Each number is 128 + 24 x the weight over its row's rms, rounded and kept within 0 to 255. Layers, rows and columns count from 0. The size above them is the row's rms in percent of the matrix's.

# layer 2 attention query, 192x192, rms 0.0891, rows 0-26,64-89,128-153, columns 64-127
size [ 31  35  27  57  34  50  63  45 104  48  81 111  66  98  96 106 113 118 114 123 123 117 120 121 127 118 119 123  90 133  96 117 106  91  89  85 107 103 131 103 100 116 105 104  96 103 106 100 101 102 101  97 109  65  62  66 125  68 108  60  78  54  94  87  84  81  91  97  93 105 110 108 113 113 107 119 115 110 106]
[[117 132 129 127 143 158 145  62 107 131 133 167 111 127 162 112 149 108 131 107 146 104 175 128 140 178 152 129 128 119 127 131 120  91 147  51  99 111 123 139  82 113 121 129 100 102 177 121 151 117 109 137 128 129 167 162  97 144 145 150 145 140 148  80]
 [118 146 108 113 133 152 165  46  96  55 105 131 108 125 135 116 162  99 123  86 101 127 136 141 167 174 157 133 159 136 124 156 138 122 120  82 143 143 111 109  99 122 129 128 113  96 174 117 123 146 128 139 153 114 172 136  91 138 147 134 140 145 138  90]
 [132 124 114 127 131  92  90 153 144 135 110 140 148 156  65  94 107 169 124 207 140 100 127 126 106 105 110 132 109 161 139 127 130 153 130 165 132 146 126 163 103 125  91 107 143 163 107 158  96 115 130 122 126 153  90 107 159 107 121 100 129 104 122 162]
 [142 147 126 140 141 158 118  75 125 149 142 115 141 103 178 117 147 138 135  93 139 138 145 124 162 145 137 164 139  99 119 156 117  93 120  83 147 150 129 137 136 163 125 109 122  84 159 108 142 119  84 118 141  98 164 127  51 130 142 127 134 156 142  36]
 [131 124 128 128 108 105 110 116 151 150 141 153 133  90 127 115 130  87 110 129 179 112 143 142 129 169 152 124 130 106  90 127 136 104 120  82 149 117  96 112 115 141 133 146 111  82 171 154 193 124 122 119  99 142 166 166  92 146 114 127 124 123 143  74]
 [102 104 149 112 138 145 134 118  97  84 140 108  89 144 128 140  91 140 138 119  79 157 122 141 123  84 139 147 151 173 124 127 127 160 123 129 133 159 158 122 155 121 125 124 124 170  71  96  83 115 146 133 125  97 114 115 173 127 144 129 141 121 128 207]
 [129 133 131 121 131 121 150 115 121 149 109 162  68 117 110 122 139 127 122 134 122 124 144 157  94 105 131 118 123 145 140 125 126 134 112 112 122  87 125 116 118 112 120 136 134 154 102 162 128 145 169 111 127 151 109 148 232 131 108 124 110 128 132 216]
 [153 133 116 142 104 122 108 123 138 122 143 125 174  86 131 108 150 102 146 132 143 113 138 132 173 185 155 150 124  96 143 132 119 149 106 113 140 118 119 109 100 139 153 132 124  83 162 131 195 144 110 129 155 150 165 131  71 139 121 104 131 134 111  65]
 [121 119 136 109 133 114 123 112 116 154 114 142  88 109 119 151 114 145 121 131 119 136 130 151  79  98 131 113 124 162 128 115 127 126 133 144 123  96 128 124 133 100 141 138 132 152 104 137 128 130 168 124 115 149  96 141 230 126 110 121 120 128 128 240]
 [149 126 139 109 146 172 143 137 111  83  99  98 180 153 127  98 141 166 123 105  99 165 119 135 158 124 172 105 124 160 163 129 127 131 133 139 132 114 150 118 116 115  97 131 114 206  98 119 129 103  91 135 138 129 126 140 117 114 132 123 146 122 134  84]
 [135 134 134 144  99 110 123 113 132 128 139 129 121 119 159  63 145  94 117 136 147  99 129 121 162 154 133 151 109 102  89 151 128 115 149 110 139 140 137 136 135 174 101  91 113  78 147 127 158 125 117 132 149 127 137 125  79 140 132 103 112 128 120  73]
 [132 117 122 123 130 120 120 144 115 133 101 146 133 123 103 144 151 139 130 102  91 136 141 127  90  96 120 116 125 149 152 115 134 171 136 140 114 100 116 127 132  89 147 155 128 168  93 138 115 114 159 132 129 157 107 136 209 125 107 111 147 130 112 202]
 [152 144 156 117 120 153 136 121 106 125 148 119 163 114 156 144 141 138 125 124 104 139 152 176  91 129 141 111 124 137 116  96 111 153 179 164 144 111 128 121 155  88 141 154 158 120 100 135 148 138 140 166 110 174  98 145 160 131 128 110 138 152 139 152]
 [123 115 144  70 119 128 124 144 119 133 157 137 139 120 138 161 139 137 152  86 102 102 132 140  83 146 117  75 144 153 165 119  80 139 151 134 117  94 142 120 142  95 137 149 159 161 118 119 104 130 150 141  77 130 128 172 204 141 105 137 102 130 118 157]
 [138 146 147  91 117 139 118 103 122  81 117 104 113 109 111 180 140 140 110 100 155 142 160 150 117 129 122  99 137 115 125 136 126 149 144  91 115 118 112 138 132 119 146 123 124  98 133 149  93 113 153  97 135 161 119 133 168  95  96 122 139 147 145 182]
 [113 127 119 146 117 172 135 113 100 156 134 107 117 103 141 139 146  99 132  92 145 138 125  99 111 122  85  99 136 190 131 160 143  92 208 123 159 137 115 136 129 150  78 135 122 100 142 161 144 135 112 147 111 118 115 138 146 122 127 113 138  97 168 113]
 [134 109 131 151 119 117 158  92 107 152 122 132  98 127 144 145 127 124 108 124 112 162 173 114 147 199 124 133 145 159 125 163 131 111 103 153 139 155 139 153 128 121 148 130  83 128 133 109 146 109 135  73 131 110 120 145 179 121 150 118 129  90  96  78]
 [120 146 135 125 124 130 126 108 120 112 124 114 150 119 134 103 122 134 155  83 119 130 122  99 151 129 139 164 133 112 169  83 157 132 161 111 117 118  99 113 116 104 141 120 110 109 176 161  83 129 192 140 131  92 122 139 154 146 113 133 108  97 105 121]
 [164 118 104 197 105 135 119 136 132 128 159  85 121 136 134 149 147 126 126 140 129 113 123 134  88 132 110 133 133  95  73 114  81 155 143 127 162 122 129 153  85 146 174 140 158 158 109 124  96 136 167 151 146 154 136 145 107 120  96 151 105 141 182  78]
 [140 149 162 124 120 155 152 101 136 118 118 105 125 120 131 131  88 100 159 103 117 131 140 149 109 108 134 138 126 106 158 137 183 101 108 163 101 119  98 121 133  90 129  92 165 137 111 126 151 124 135  88 124 138 112 107 134 132 112 188 126 125 131  95]
 [ 99 103  98  84 147 108 164  97 148 101 115 115 121 101 119 115 114 109 151 159 149  79 156 128 108  36 128 129 116 121 175 165 129 159 121 171 126 121 149 126 109 175 158 117  95 128 117 184 148 149 108 113 130 118 131 125 156 174 112 109 148 100 187  95]
 [123 127 132 104 125 129 145  95 178 113 139 141  97 103 127 155 104 106 141 122 108 139 133 128  92 127 114 106 117 119 101 141 153  74 149 122 113 141 144 109 151  88 142 140  96  91 131 115  95 114 159 200  80  96 164 118 161 112 112 143 132  95 167 143]
 [160 153 102 144 119 153 141 121 110 113 108 125 111 115 127 116  74 134 136 136 123 151  99 128 122  68 138 128 103 112 155 147 106 140 118 161 146 150 139 118 168 127 169 138 132  86  89 139 110 149 162 177 105 183  99 118 180 136 108 141 124 126 100 192]
 [123  87 132 162 107 103 159 126 119 136  93 186  83  97 144 140 130 123 125 130 113  97 120 145  78 156 167 132 139 135 130 133 135 151 122 137 124 143 129 116 139 128 114 135 108 120 145 140 134 146 146 153 118 159  97 155 145 131  69 135 124 127 116 166]
 [120 110 150 123  94  92 124 122 113 133 124 130 141 132 126 136 130 175 144 131 187 111 153 103  86 184 118 108 110 138  97 141 158 130 128 146 122 184 158 128 113  88  89 131 107 156 113 142 154 129 147 153 162 142 132 134 113 105 125 194 141  81 174 115]
 [154 115 123 174 101 130  83 155 122  89 139  95 113 139  98 125 146 118 105 132 105 117 134 114  83 106 105 125 102 137 137 126 136  71 164 150 108 140 115 138 151 136 167 136 103 161 143 137 149 127  85 159 125 142 122  94  44 133 131 148 161 108 126 111]
 [124 112 159 180 144 134 143 121 145 112 160 153  90 125 178 153 159 112 137 131 119 109  96 136  82 102 115  93 127 127 151 151  79 135 120 125 145 132 145 151 102 105 113 133 114 186 144 130 118 113 147 162 184 165 157 121 164 140  99 138 138 137 137 138]
 [119 120 146 132 108  80 104 156 131 146 111 118 135 126 103 103 148 152 115 118 139 143  88 109 102  87  95  91 103 155 162 138 139 125 105 130 122  86 125  99 136 125 151 141 146 152  87 141 114 148 144 121 134 179 111 124 171 123  95 131 128 115 123 149]
 [100 117 129 130 124  61 106 178 128 152 135  99 130 156 120 123 159 158 127 103 125 139  78 103 128  89  88  92 117 148 146 112 158 122 106 153 106 134 132 103 143 138 151 142 139 155 105 123 105 145 141 136 114 140 109 104 147 116  97 126 141 119 117 113]
 [119 155 123 127 141 146 171 118 119 145 109 140 145 114 139 152 147 100 151 131 135 114 151 145 160 146 162 149 146 109 154 124 123 129 146 116 139 157 118 159 136 127 102  96 128 105 168 100 176 106 116 134 108 103 115 121 124 150 154 134 110 162 155  95]
 [119 122 142 130 147  85  90 153 143 135 142 110 134 158 103 129 138 160 100 134 139 131 103 108  99  95 101 122 102 148 134 137 124 109 128 161  93 116 123 104 100 144 122 135 127 173  97 162  91 132 119 109 149 144 122 115 171  95  90 124 111  79 107 149]
 [152 124 147 116 125 123 109 133 131 105 136 142  99 145 100 123  98 145  97 144 163 130 112 125  83 117 104 111 126 144 119 145 119 124 114 123 103  83 127  96  94 113 122 166 123 186  87 187 119 136 152 126 153 189 118 134 184 110  90 133 118  95 105 195]
 [125 125 149 119 118 136 183 144 114 107 142 153 138 133 163 135 127 125 148  98  88 135 159 169 166 132 137 143 156 147 122 136 129 127 114 120 141 184 148 145 179 141 116 100 113 106 158  61 143 133 129 132 111 101 127 137  94 171 166 132 157 161 139 104]
 [176 130 167 131 108 102 106 128 157 149 136 109 103 146  78  90 107 170  92 167 145 120 111 112 105 138 113 107 127 146 138 129 151  99 132 109  95  82 130 111 106 127 113 149 124 131 108 161 117 125 132 145 189 154 127 141 157  95  90 144 128 110 109 173]
 [137 138 111 121 147 141 117 117 138 113  82 123 112 120 105 140 126 122 125 113 155 130 116 115 108 114 115 117 148 108 187 140 129 150 137 127 118  81 135 102 115 124 118 144 149 181  89 170 159 149 172 138 121 187 126 140 204 126 100 105 129 127 107 196]
 [164 133 164 112 131 137 167  89 102 174 125 117 104 116 123 112  84 176 112 151 158 119 111 175 102  84 167 124 145 160 121 163 132  84 145 139 119  85 117 105 120 118 122 108 100 126 119 115 130 118 153 138 145 122 138 126 192 139 163 123 126 157 117 170]
 [142 124 136 138 106 152 139 126 140 101  91 136 163 125 168 142 153 135 162  95  72 144 164 146 190 138 144 138 134 118 124 115 124 153 121 117 178 155 133 155 143 110 120  91 137 115 151  76 128 120  84 124 114  80 135 138  85 165 151 118 130 163 147  60]
 [130 141 123 120 116 108 143 135 104 147 101 144 106  98 126 122 142 119 122 128 139 132 144 134 103 130 131 113 109 184 122 155 124 131 159 147 141 105 100 121 117 126 114 114 116 153 113 124 136 149 189 126 141 174 101 133 198 143 129  92 115  84 142 204]
 [121 127 128 145 101 122 145 133 125 129 122 142 165  98 161 117 155 124 148  71  98 132 161 141 167 112 134 144 148 133 129 130 136 113 126 114 160 161 128 155 128 111 142 104 125 105 167  91 147  87  88 135 124  83 144 127 104 156 158 117 145 187 153  60]
 [109 136 125 110 133 128 147 120 105 109 128 133 176 126 169 137 134 162 165 127 136 120 133 146 140 141 156 106 137 142 104 138 108 138 171 121 146 127 112 122 110 106 126  73 131 129 136  76  97 127 138 155 129  92 136 130 131 173 147 112 144 154 139 123]
 [125 116 146  99 121 123 157 151  94 128 173 125 157 136 175 126 130 143 139  59  90 124 116 158 114 137 125  94 150 151 135 158  93 108 141 113 142  99 170 127 144 132 145 122 158 159 114 119 102  98 117 131 104 151 117 127 165 156 109 139 118 151 128 124]
 [131 166 122 110 121 142 145 102  97 107 101 123 104 114 138 164 154 102 124 113 154 131 148 156 153 124 142 108 154 111 108 144 127 141 124 130 138  96  97 155 131 121 143 127 122  66 171  82 142 123 114 120 119  88 100 114 140 135 145 131 150 159 147 134]
 [113 104 124 134 127 149 102 147 124 139 106  88 121 123 123 121 139 101 125 103 129 108 130 100  75 137  79  80 125 179  92 153 133  88 175  94 144 137 116 137 165 140  96 149 126 111 137 173 132 144 123 133 114 165 133 132 153 120 113 104 152  72 167 111]
 [177 104 142 150 110 149 168 109 107 152 109 129 111  97 147 135 134 144 119 126  87 155 159 118 154 176 152 138 114 170 127 159 134 124  96 174 118 139 134 134 145 124 155 140  96 144 129 122 172  88 143  88 146 130 149 137 201 124 150 130 123  98 106  98]
 [137 117 129 155 104 108 145 143 142 102 152  97 167 126 137  97 132 144 125  99 132 120 110 105 158  99 130 162 112 128 109  97 153 135 169 120  93 105 114 110 129 104 163 129 113 131 147 141  28 116 195 139 119 122 149 125 159 132  88 117 129 123  96 132]
 [153 132 125 191 118 151 136 121 139 152 127  92  95 115 118 163 143  98  85 121 157 108 136 142 123 148 109 141 130  86  96 115 100 186 144 146 166 111 125 142  84 131 180 122 144 137 163 112  98 163 181 135 138 115 160 153 122 124 119 158 108 143 155 100]
 [152 145 172 113 122 150 156 140 123 108  98 100 138  84 135 131 109 104 154 136 145 119 133 133 126 102 140 147 112 105 160 169 167 106  90 117 105 111 110 142 130  90 127  88 167 134 114 110 168 132 166  95 147 141 128 105 145 152 141 188 127 144 139  94]
 [ 92  88 126  89 122 116 198 133 148 103 146 114 136 121 142 134 113  99 117 148 135 105 174 151 146  57 123 169 149 107 175 167 120 167 131 170 141 106 140 145 120 165 178 108  98 130 155 159 163 144 106 116 129  98 140 114 153 175 110 107 115 128 170  66]
 [131 106 128  80 140 100 125 119 166 108 139 139 119 105 143 138  87 144 159 125 135 152 113 116 100 145 141  92 123 178 135 138 151  56 157 111 116 152 129 121 147  81 125 123  92 134 110 121 130  92 176 176 119 109 120 117 170 107 143 156 120 107 167 153]
 [131 166 130 153 173 155 152 126 107 128  74 127 117  97 120 142 108 148 123 160 126 172 123 138 138  72 122 139 131 112 174 145 134 151 119 165 137 108 151 135 120 149 157 142 116  98 118 169 123 118 167 169  92 159 134 133 190  95 121 150 130 161 114 177]
 [130  83 141 163  91 107 148 113 154 146 108 139  79 100 143 113 127 116 133 132 137  71 134 138  94 158 168 144 117 158 133 115 121 128 121 140 118 182 151 113 140 128 121 117 108 124 157 123 130 113 164 160 109 112 118 144 112 108  75 146 113 146 131 149]
 [121 107 147 130  93  87 136 147 126 138 136  98 136 109 119 131 135 150 127 136 154 117 137  98  77 148 112 114  94 118 101 143 176 121 109 152 111 158 151 132 117  84 124 175 108 158 101 127 130 114 141 139 157 167 151 162 125 111 100 181 113  55 164 126]
 [174 105 126 159 137 151  93 141 120 100 112  90 109 109  98 132 122 124 137 136 124 107 149 121 118  93  85 108 115 149 146 152 141  93 166 129 139 144 120 135 167 126 175 112 103 190 137 142 203 114 107 160 153 140 126 125  82 122 137 132 155 122 134 115]
 [180 156 118 128 138 170 114 167 139 167 124 116 149 103 107  92 126 205 159 173 131 111 117 139  81 128 132 110 146 154 139 148 123 129 122 142 143  88 134 120 160 149 160 152 124 149  80 127 141 114 131 146 118 184 113 128 142 135 126 124 116 121 114 170]
 [161 146 152 115 101 155 130 166 108 120 140 102 124  95 138 128 162 161 136 141  88 144 120 156 103  84 143 135 139 148 136 166 138 146 140 161 139  98 140 138 163 148 127 161 125 149  46  91 120 116 129 134 108 159 123 114 154 151 148 133  94 146 129 173]
 [ 97  96  97 131 127  92 130 125 124 143 152 150 128 144 154 158 143  87 117 110 126 115 164 111 151 104 156 132 111  91 146  75 128 138 139 136  96 154 117 152  84  97  96  93 122  81 191 117 159 130 118 123 138  84 142 103 121 115 138 111 140 110 125  95]
 [132 115 134 118 135 119 119 160 141 127  96 125 127 134 110 155 133 170 123 143 123 144 127 141 104 107 114 109 125 155 158 133 112 134 131 145 121  89 127 113 138 110 144 145 134 182  73 139 122 131 155 121 130 178 115 121 221 132 123 130 143 145 121 224]
 [123 119 132 134 150 147 132 125 136 137 114 155 120 128  87 138 106 155 113 143 140 119 106 138 117 136 104 106 162 163 140 120 116 107 148 110 103  98 123 118 159 121 165 149 131 163  77 136 152 138 158 127 117 184 119 135 195 150 129 127 131 136 139 216]
 [119 137 114 132 123 118 135 106 128 108 143 109 123 126 165 109 127  96 149 111 108 140 127 133 174 140 152 156 135 116  81 123 129 131 119 131 145 184 134 132 136 159  97 118 120  95 164 104 126 115 103 139 135  87 125 127  34 130 140 124 105 126 140  50]
 [102 116 132 177 123 118 151  64 127 177 138 137 126 103 108  80 126 130 104 115 127 135 112 177 125 114 146 136 149 158 147 138 131  91 137 107 131 127 120 121 123 181 135 134 115  86 122 152 148 162 110 111 119 107 139 166 107 143 143 110 101 138 135 120]
 [116 116 140 122 136 128 132 121 131 167 129 138 129 117 130 147 130 142 123 109 142 130 103 139 115 123 108 115 151 130 211 133 127 122 125 127  90  68 132 128 129 111 136 144 124 159 113 139 162 109 165 129 120 167 135 128 202 149 121 123 114 142 108 206]
 [132 122 121 124 122  95 148  56 126 154 110 125 115  90 104 102 143 152  98 155 154 132 149 149 119  96 176 167 123 122  96 118 118 102 159  91 151 122 107 124 134 165 105 128 126  94 100 125 113 158 148 112 124 116 130 137 154 117 177 119  90 119 149 155]
 [169 130 125 135 118 125 138 131 147 113 115  98 130 135 162 114 122 135 151 141 126 131 111 134 151 137 153 118 121 127  84 140 126 126 124 168 175 168 132 145 114 118  88  91 127 100 158  99 140 101  69 139 147  85 138 128  38 137 128 117 130 135 147  35]
 [140 134 140 116 127 102 123 149 114 148  90 149 124 109 108 114 155 146 117 121 151 126 137 113 109 129 102 137 130 155 132 122 128 136 137 157 107  93 120 122 130 130 121 114 121 159 110 144 152 143 185 117 153 154 119 125 209 133 127 110 115 110 109 207]
 [134 128 130 153 111 115 132 128 144 137 111 142 161 131 137 115 143 110 132 116 104 130 124 119 156 119 158 115 133 118  92 118 144 133 122 149 143 149 124 139 117 116 119  94 118  87 168 104 129  76  84 130 150  77 148 139  59 130 155 101 127 140 141  44]
 [104 144 109 136 122 131 160 134 153 116 138 115 147 150 172 134 124 140 167 132 135 143 121 112 107 163 155 133 102 114  66 112 104 143 176 146 120 145 137 147 120 112 112 104 163  92 124 120  78 141 140 161 123 136 135 144 112 139 101  94 139 138 125 111]
 [107 129 117 105 123 162 133 137 130 110 176 122 141  97 125 123 175 133 142 127  97 115 135 121 119 135 121 113 159 126 158 132  72 138 145 108 137 120 152 126 123 123 131 138 172 122  96  97  99 104  98 133  90 137 122 155 126 162 118 138 105 170 141 103]
 [137 161 131 120 111 151 119 101 136  86 113  91  85 134 125 145 149 121 125 119 156 128 136 124 132 142 146 115 114 136  96 134 136 140 116 116 154 142 107 139 143 178 103  99 132  51 148 115  94 103 121 104 139 118 118 139  96  90 101 133 119 125 136 118]
 [118 130 123 156 132 163 129 161  83 149 105 112 125 111 145 141 166  87 132  87 113 147 120 136 118 146  87  82 141 179 127 183 152  95 173 122 156 111 110 141 130 157 102 153 123 114 136 155 184 151  98 160 103 131 106 125 165 134 116  93 133  78 152 100]
 [133 115 141 159 116 134 153 105 115 153 127 139  99 122 140 150 154 100 100 130  92 150 169  96 145 193 118 127 124 162  99 135 128 100 100 133 135 145 140 122 146 125 148 137  99 112 127 122 129 130 146  73 146 126 143 135 197 111 145 122 139  78  84  67]
 [117 146 111 141 134 130 154  89 134 124 149 112 144 102 128 108 127 126 153 104 112 120 111 108 167 111 140 165 132 110 136  94 152 151 154 121 146 108 100 118 121 114 149 111 117 108 139 144  58 116 193 147 120 124 149 119 151 146 108 126 132 130 113 116]
 [141 119 106 192 120 148  81 115 115 141 136 105 110 150 110 140 140 143 107 126 152 111 114 155  87 129  77 127 138 105 106  99  90 180 144 129 161 106 119 140 108 131 178 154 154 141 131 132 100 132 189 136 144 147 105 158 152 127 132 163 102 137 161 104]
 [136 146 155 120 122 143 142 115 118  93 107 108 127 107 161 115 109  95 145 102 139 114 139 143 106 119 143 133 124 110 164 150 175 105  89 151 104 114 100 100 134  68 144 100 162 124 123 126 155 141 149 105 130 139 109 122 136 149 127 176 126 147 129  89]
 [ 98 107 116  61 144 121 175 109 147  99 137 115 117 114 128 126 118  92 132 159 145  74 140 110 112  34 112 134 130 116 168 144 129 170 125 171 113 126 145 133 126 176 149 123 114 131 118 169 119 137 111 112 142 142 134  95 155 157 109 104 144 109 169  78]
 [ 99 122 146 114 140 132 132 118 175 111 145 149  97 120 142 130 121 117 143 125 131 149 122 107 118 132 128 116 119 143  83 110 140  64 146 128  81 142 135 102 167  78 124 131 110 102 131 132  97  89 151 184  95 104 150 113 149 108 113 139 118 111 173 125]
 [132 156 116 138 126 157 134 134  99 123  81 120 110 105 135 131  80 155 137 165 128 152 114 132 123  69 121 127 114  95 139 149 113 154 123 173 160 138 136 141 168 127 179 128 124  97  97 145 114 140 167 162 115 158 102 111 192 131 121 143 109 146 103 203]
 [131  73 147 164 118 108 154  99 112 150 109 180  93 111 150 180 118 137 115 120 154  74 133 146  94 160 156 122 145 124 117 119 124 143 124 143 107 149 137 103 133 136 129 133 102 152 157 131 113 150 155 146 128 140  94 149 147 121  91 144 119 155 129 169]
 [135 117 130 134 109  96 130 133 124 123 119 123 142 145 105 116 118 153 150 123 177  92 140 135  84 164 110  93 113 135  77 150 176 128 148 164 138 181 135 139 102  95  92 144 101 146 106 124 137 143 162 154 162 153 157 130 109 125 119 182 144  89 161 115]
 [163 116 132 145  90 157  98 150 118 118 112 114 102 126 117 140 140 139 109 109 121 122 134 113  88 106 113 128 110 148 160 140 145  65 152 140  98 136 114 124 146 117 150 123 101 173 156 155 144 146 107 143 116 141 124 117  85 131 137 148 157  98 132 144]]
# layer 2 attention key, 64x192, rms 0.0854, rows 0-25, columns 64-127
size [ 49  45  50  39  39  38  42  38  46  51  43  44  75  85  94 109 121 123 121 134 129 122 124 132 140 128]
[[103 108 121 116 126 145 143 148 119 152  97 145 185 105 118 111 107 169 133 135 114 132 137 150 128 117 113 164 138 140 131 137 112 160 124 154 122 135 164 126 135 105 161 135 121 173 156 110 155 135 129 137 139 119 144 116 148 148 125 129 133 167 148 113]
 [106 139 173 121 122 126 125 127 118 164  96 105 118  82  74 157 126 152 140 125 114 120 128 172 120 115 148 139 139 149 106 166 145 137 153 156 133  94 137 122 128 127 165 119 121 125 158 130 175 146 167 132 130 123 131 149 177 152 163 140 130 156 134 117]
 [159 124 123 135 121 130  92 105 149 110 159 123 100 157 150 115 164  88 121 114 130 132 110  85 133 156 138 106 119 122 135 123 137 117 119  93 164 156 108 110 142 162  98 141 134 151 105 135  89 135 115 119 167 134  98 121  90 104 119 109 111 118 109 158]
 [128  99 166  94  90 124 110 118 136 139 141 142 104  92 115 169 117 123  96  88 147 131 100 144 122  75 126 152 122 151 130 130 133 141 122 179 123 144 119 117 139 110 175 128 129 100 145 138 182 174 164 137  99 147 165 153 154 151 129 124 147 129 139 114]
 [143 142 169 111 116 118 133 165  99 140  88 142 141  86 143 128 128 185 115 112  95 141 152 155 141 107 127 128 137 128 138 135 117 136 161 168 114 123 124 136 124 114 150 107 109 116 122 105 173 142 119 139 112 126 132 122 147 143 142 136 136 148 144 113]
 [116 113 104 127 125 116 149 164 146 122 124 112 146 149 119 123 126 116 137 103 109 109 113  94 149 169 166 143 121 132 170 126 111 141 108 122 137 154 145 121 122 112 116 146 126 141 147 111 102 108  90 123 109  84 150 120 148 120 151 137 116 125 127 108]
 [103 144 159 130 138 120 136 119 114 178  99 129 193 117 141 137 153 123 154 119 129 120 134 157 141 150 152 145 115 120  91 133  87 123 121 115 128 108 145 142 151 120 127 111 117 145 143  79 154 102 129 117 157  95 111 134 118 158 143 143  95 150 131 103]
 [140 183 131 124 124 135 123 123 130 157 157 107  84  96 167 125 144 103 137 133 148 149 133 161 123  66 139 129 121 161  40 122 147 127 161 141 143 148 104 131 121 143 103 111 116  72 124 106 146  82 130 134 145 109 124  94 106 140 150 137 113 114 142 154]
 [ 97 111 168 137 127 137 141 105 124 152  93 152 211 126 136 111 122 130 132 110 125 119 126 164 116 161 110 151 122 126  92 102 104 111  98 109 124 104 145 141 148  86 157 145 126 167 147 103 127 150 144 134 125 147 129 148 157 150 119 141 130 159 124 107]
 [145 130 110 155 137 121  94 110 155  92 126 106  69 145 107 133 134 148 128 139 140 112 125  83 143 109 158 103 124 146 114 160 126 171 153 133 141 149 126 132 124 145  98 127 140  95 105 142  97 105 110 139 134 120 131 128  55 116 133 112 124 103 122 130]
 [104  67 124  86 116 135 133 136 118 128 104 156 115 128 145 133  80  96 118 109 157 137 135 124 115 124  80 143 146 164 138 144 152  80 134 123 118 114 160 120 138 142 164 157 143 152 141 132 159 131  94  98  95 141 103 153 114 134 137  79 132 140 114 150]
 [156 138 129 148 149 141 110 102 142 101 127 135  97 147 133 124 138 131 125 161 156 106 118  97 136 114 132 152 126 126  65 136 150 106  91 151 187 152 126 129 127 131  91 137 132  87  98 142 131 121 148 117 156 153 152 107  47 136 120 120 124 101 128 127]
 [125 110 134 140 101 128 128 137 141 114 126 116 148 141 105  92 107 123 131 132 138 131 137 127  95  97 200 172 117 139 101  67 117 136 124 144  98 126 110 110 115 127 146 119 102 113 140 150 130 130 103 141 107 138 155 126 115 114 118 105 101 141  62 104]
 [121 145 112 182 132 111 180  96 128 202 117 131 115 119 137 148 145 131 115 167 120 108 139 141 138 155 141 167 126 119 185 123 175 131  70 132 146 153 106 119 135  99 140 152 128 110 185 109 112 144  81 113 130 109 140 120  93 129 150 159 125 142 175  98]
 [134 109 117 164 132 127 109 100 125  70 117 135 132 124 130 112 133 126 156 158 129 142 111 136 141 137 179 159 135 121  88 105 135 175 149 129 139 121 136 123 137 158 124 130 161  95 138 142  99 130 129 142 120 151 115 147 138 139 139 137 112 130 117 165]
 [133 155 139 122 114 135 154 142 124 129 127 181 151  97 118 126 122  69 135 151 144 159 134 143 129 144 154 150 118  94 120 115  74  98  23 153 109 118 152 119 128 140 160 120 147 132 113 110 134 124 141 121 100 137 145 122 211 140 118 108  95 102 115 108]
 [117 155 118 173 136 125  94 132 158 180 140 125  86 127 121 113 126 110 129 140 114 128  91 110 145 198 145 145 126 115  85  85 125 107 169 153 105 138 116 136 158 135 118 113 151 106 115 152 104 132 115 193 158 154 161 113 186 141 124 121 136 104 157  82]
 [147 137 115 165 135 117 131 132 131 133 124 144 135 120 149 140 137 104 105 196 123 107 144 129 140  97  90 104 128 131 146 177  77 130  81 126 142 113 139 126 141  95 114 146 172  94 192 107 160 129 194 112 129 121 115 117 151 111 151 139 136 111 154 111]
 [109 122 144 210 138 101 140 157 123 111 134 165 127 151 128 113 156 137 135 117 142  92 112 126 101 158 181 122 112 166  81 137 188 187  99 115 123 120 138 112 131 126 103 140 111 172  86 163 144 126 180  84 146 124 121 113 129 134 141  84 123 132  55  88]
 [128 116 132 122 112 158 119 110 110 121 124 148 148 135 116 136 142 113 117 137 122 111 125 138 118 100 129 132 120 164 183 119  55 108 139 140 129 102 149 140 140  68 131 107 109 142 118 148 100 109 146 171 126 132 124 146 127 120 148  60 116 157 121  89]
 [123 146 144  48 130 122  99 103 133 106 134 136 124 130 127 121 162 154 110  94 157  59 104 118 128  25 143 109 123 111 150  92 129 163 137 165 136 153 123 114 135 192 115 135 166 133 125 108 120 107 114 128 128 113 151 130 141 103 121 153 121 105  58  75]
 [117 104 114  91 118 143 103 115 139 126 128 107 121 129 130 115 137 102 123 113 118 152 119 153 110 143 123 138 137 128  87 105  78  71  88 146 131 138 117 131 140  66 162 135 169  99 145 111 122 144 166  37 128 131  97 139 178 157 140  96 147 123  67 120]
 [102 123 137 174 119 108 113 140 130 142 117 123 133 129 127 143 181 117 138 117 101 158 142 113 150  75 143 127 139 142 172  94 125 179 145 132 110 142 103 148  98 143  95 116 134  89  93 112 133 144 179  95 155 106 138 127 167 127 148 103 139 161 151 194]
 [131 149 119 179 137 136  93 133 131 135 125  83 117 146 131 135 152 157 119 110 136  78 114 116  98 159  84 136 122 124  86 120 131 144 148 106 125 133 116 138 120 122 155 133 154 137 125 120 109 121 174 105 108 121 124 111 149 132 172  98 162 156 114 179]
 [158 155 114 130 133 155 138 118 116 130 130 151 129 124 118 159 139 135 130 150 156  88 128 124  86 183 142 158 150 107  88  90  85 121 134 160 133 136 125 124 142  85 139 146 154 152  86 123 115 139 149  90 116  92 114 116 125 130 130  64 108  93  79 120]
 [139 120 127 169 127 141 165 129 138  87 131 148 119 127 150 122 107 133 144 127 143 122 101 149 122  91 158 110 153 140 144 128 112  75  78 146 146 113 131 108 123 112 114 141 144 188 186 129 118 128  86  83 128 160 107 141  55 126 121  90 109 130 108 129]]